python train.py --n_layer=18 --d_model=96 --n_head=2 --n_kv_head=2 --head_dim=32 --d_mlp=256 --vocab_size=2048 --activation="swiglu" --norm="rmsnorm" --norm_place="pre" --norm_eps=1e-05 --positions="rope" --rope_base=10000.0 --rope_fraction=1.0 --qk_norm=false --attn_scale=0.177 --bias="none" --tie_embeddings=false --parallel_block=false --init="uniform" --init_std_qkv=0.0609 --init_std_o=0.0124 --init_std_up=0.0609 --init_std_down=0.00621 --init_out_by_depth=true --optimizer="soap_variant" --lr=0.00552 --lr_mult_qkv=0.5 --beta1=0.95 --beta2=0.99 --lr_head=0.00948 --grad_clip=0.5 --warmup_steps=200 --schedule="wsd" --decay_fraction=0.288 --decay_shape="linear" --final_lr_fraction=0.1 --batch_tokens=[16384, 32768, 49152] --seq_len=512 --doc_mask=false --z_loss=0.0001 --train_tokens=132900000 --steps=4607 --dataset="wikipedia_en"
Each number is 128 + 32 x the weight over the matrix's rms, rounded and kept within 0 to 255. Layers, rows and columns count from 0. Numbers have three digits each.

# layer 5 MLP gate, 256x96, rms 0.191, rows 0-28, columns 0-95
077108147150145146170131156092145100140126119126085173073165138154152123152130137166141071105201097115070146115140104177113163110070128197111112206091093110142080159083167107132147168153107132126159097099149072139057093094174055159127168073159170099144065110207062124095090100157151185117
117128149110140125107149156129118096122121178140155095154087060110115179186108089170143141059104114174118134113105140176112126127072098158160146142092096081112098093102150129136125103147159123123162138106180098152165122121126135129115105083098105122163154098130064103104160153207100122107
082159154128075118095113092128138141143135133173107117140178083095168099164190155158135126147117151128148110080102119132113158117148148142115179067116092141111143133057081098142182128156130111172144132162111106099133129107062110143105164154084108111162121145122075156161129103145164114133
181055136086153073096126154116161151102103164086109145081177136106177095061107085117076245114150146135188160114184172101046176126104125148122135146162091116208126121080105137141063156112165138069151193107151098194131145176096099126109111149116208127067109096113093143133115107116138111048
123082077160149124127123140088100091107129105082203102146117138178106113096166081131056121118127131116157190157122077143147162129031089097139116118136100124164169097091087126099094190083149138047114136113122110125131177118126143129123139140174124153100128137075086062121148146140085130080
164102147160141114128179145186102118154144115159117177141153104135081127149104181090169098163172157119107135093127098119216106097161067114070151108146161143129138161116137126142110038150105139155110146142132153108122055176123111195099133104144131089194096124125101164099132141134108144145
123124098180128111114069116114181107100139158182084162095159131094123171131153157122162156041081122106122107109173199133132128115146198182031153085095140102173125118151135075146181119128162154161150139153143135142129056108133110161162158156088184182196141133142156128096143145157150104147
149148081160147124166176081094129118154068185166134103106135107125110099098144149113135173101140121165179153089072189176148153129118146135106157140088084111123114105127154104072073067105193089114123177114121099094132112095116133109072188097142188166117148140118079135134150143106072145199
138155143133095110132124151106136164156145108144157174114165126102171136174126130116170108106135129094098188054134117110125126152163135111091150129167165116109173165124041097166140185114155116167155082115155118128111135102108100167125140102148132089116085111131140086141124158144125131119
144114179141138180106143168151089195143102094153105136104111092107073195126109119167164135114131126111155180101180141088194135100126147137105089129124129111095153135093095123099165139164154080114118143139137150142112112147141097137108140075137128178069137142132140094191136126125105177133
134143129113174140104132114168094152141150102149128135117139159148130086120090114118158115158100129108128114097127149135119134136129160136124128133149113124142158149163128130122129164130103160128154104117111125122166127133127090102109154196141148092125175110075132075158137134154114151100
158108147108130115140101160131121087123043119089097151137090197162150142121141110129195089137076128137139133100089134160115199145134105100094132120088089107192103053173230136117096180130169115064131114083138172132174156114118133118099098135106092157111113151158105120064121102107175129130
151146133109147111120126105123132174134171106167150149113119155119121125124096160095109113123156132113088131138097106096103077136127123133113113136145074125127147128108124098172143140111126143175139108132130173135168131103131131131137119162110171145103115127097127168160108139132128104134
169124151085112152129095138131144119077141157171147167145087129156088142166124112118124108109170090137165112110128172141143088122114117116093113132142091096146138100109119162108132115152125123161141170101160107083112154117169138154128091139152148101112109154145063151127117081147144151118
089064125156134151099117093134108118210106131165083082082131143122165133179130157208135162082069117138156112141037092155117139150009143115114077088071114173088087115115107098119167139111188115144148089129147050207073042144124168112151157057130147172068111142168127072154141200158098161112
133151126143142159139136146109196123125033154139114156111168149136184168119165092153149113043095166144076135140116139106151110085112115137106129154110086186101144175107224138105079106132127118114182094161100130083090051135183112195166134109047108158165103140136083081082081172198143089129
201169069139155133096199120104210142170177100112148054136135179111056009149164117078162113119106067136113124061150118067178115161068062064154101133151157077143106140137078139136078100108177162108185134145086148156080093177091120085172147096151157091066182063144145104170138069101163103108
134106106140125121131102134128118141138119156152118126134102149102149144127146125134106158118127139141110110164112133146093165173137099120112131147090114127150095128135155119105164126103152124118139150105109111124126136135154105101131131151069121169188126136167111107104135155133123117154
139140149172142127150128145102145138137110102116127118124095116132133116128125141136124149116111130145135142125106129098134124132117128150130142131117125110121119151129107114110107101156159109126121122142139110137106123128142133160142140101142159149109108149136148101150142142136124138120
156100078116114155163143150125136132102044136121115107135135176068118133113143112155108122144104130142139146167133074150115102133139155135102206161115107121128115124091098130073130127129104157112143162175123091183112131117164127097108167109055130127151139154152126139087129122141153124133
176194087087188064170135110127125129104149087131096103110111083155125129120137143169136132153122104118100162114134158139136094109156144103090149135167139088114135080109119152131071189139118162165145177181163096144102128105112108132143100133105192170147132157123137105075141082106154122104
152103129164106079128151108121150169110040112110076130110061083097184133078160135150171178141020143166121097118184146098151135131116144153090101123146118158137192113114196128141104111174127110062201120100075103165142112169127206178148142141144162136123121078155181160162101113099125129144
112127141126154165117156137108097168134142092154136143121156144209124110132136172110123123105134126143103097110121077129106110095123120130139127187127129093075140134125111122122163128136124180130159088154121119165160188135126171126104124144164089143096148136098149136143099139131128132129
137115114085103122134084130146171105139124131126153164161117142122117069164128122172152136109112107122162155126162117132178084161076115163139120121148130134156109096150120127080118123137115137122122182116151120142108177093139129124108129123182158119089157079136150059165132125105156117108
118098122135138123129123122155124130119137123135115137139135121149141136134098143154130150118132161118126139116142134118136180147139130103100148128095154143131133116133118134152141101153089160116137121117149105113122115170135155134120108133129134162161137086120131108094137139174102108122
084088159128106075111097143130109138169079057123155210161133145145105073087127135147091111171146170077089098138092148088148094126187070129105075191084148101132160151118201125129103139143131117101136060076062081085194137152102104092148128103198064138118123152153065136142070112170064075131
182144096094097136152049110107082124158074209143085150148114141086120130097073149146162183098157121163105172158112175134025148064089103114101092130122117156174113067145207141078146191104166162088128157128183186109111071065088119119138133131098101090148173111113083138111104055041123084170
162113085114153159117200116138141158098163103114175106116192117150132107124127117114132137093133133137105102130140115106142077152164136119159204176166124077110104184136100150147088146179152112099138149173110073201099151079118083153092150099187136087097138135115174164156118131163111115109
164113125091154161108122150130131155160137137136111088185095111115106134132104089137119120154151128112153139157178154145154151163141107124116156084084079140204097093114152127160111111152146170080177137137141160120106129151136165109106169152173095153190135141130086149126088128151132115143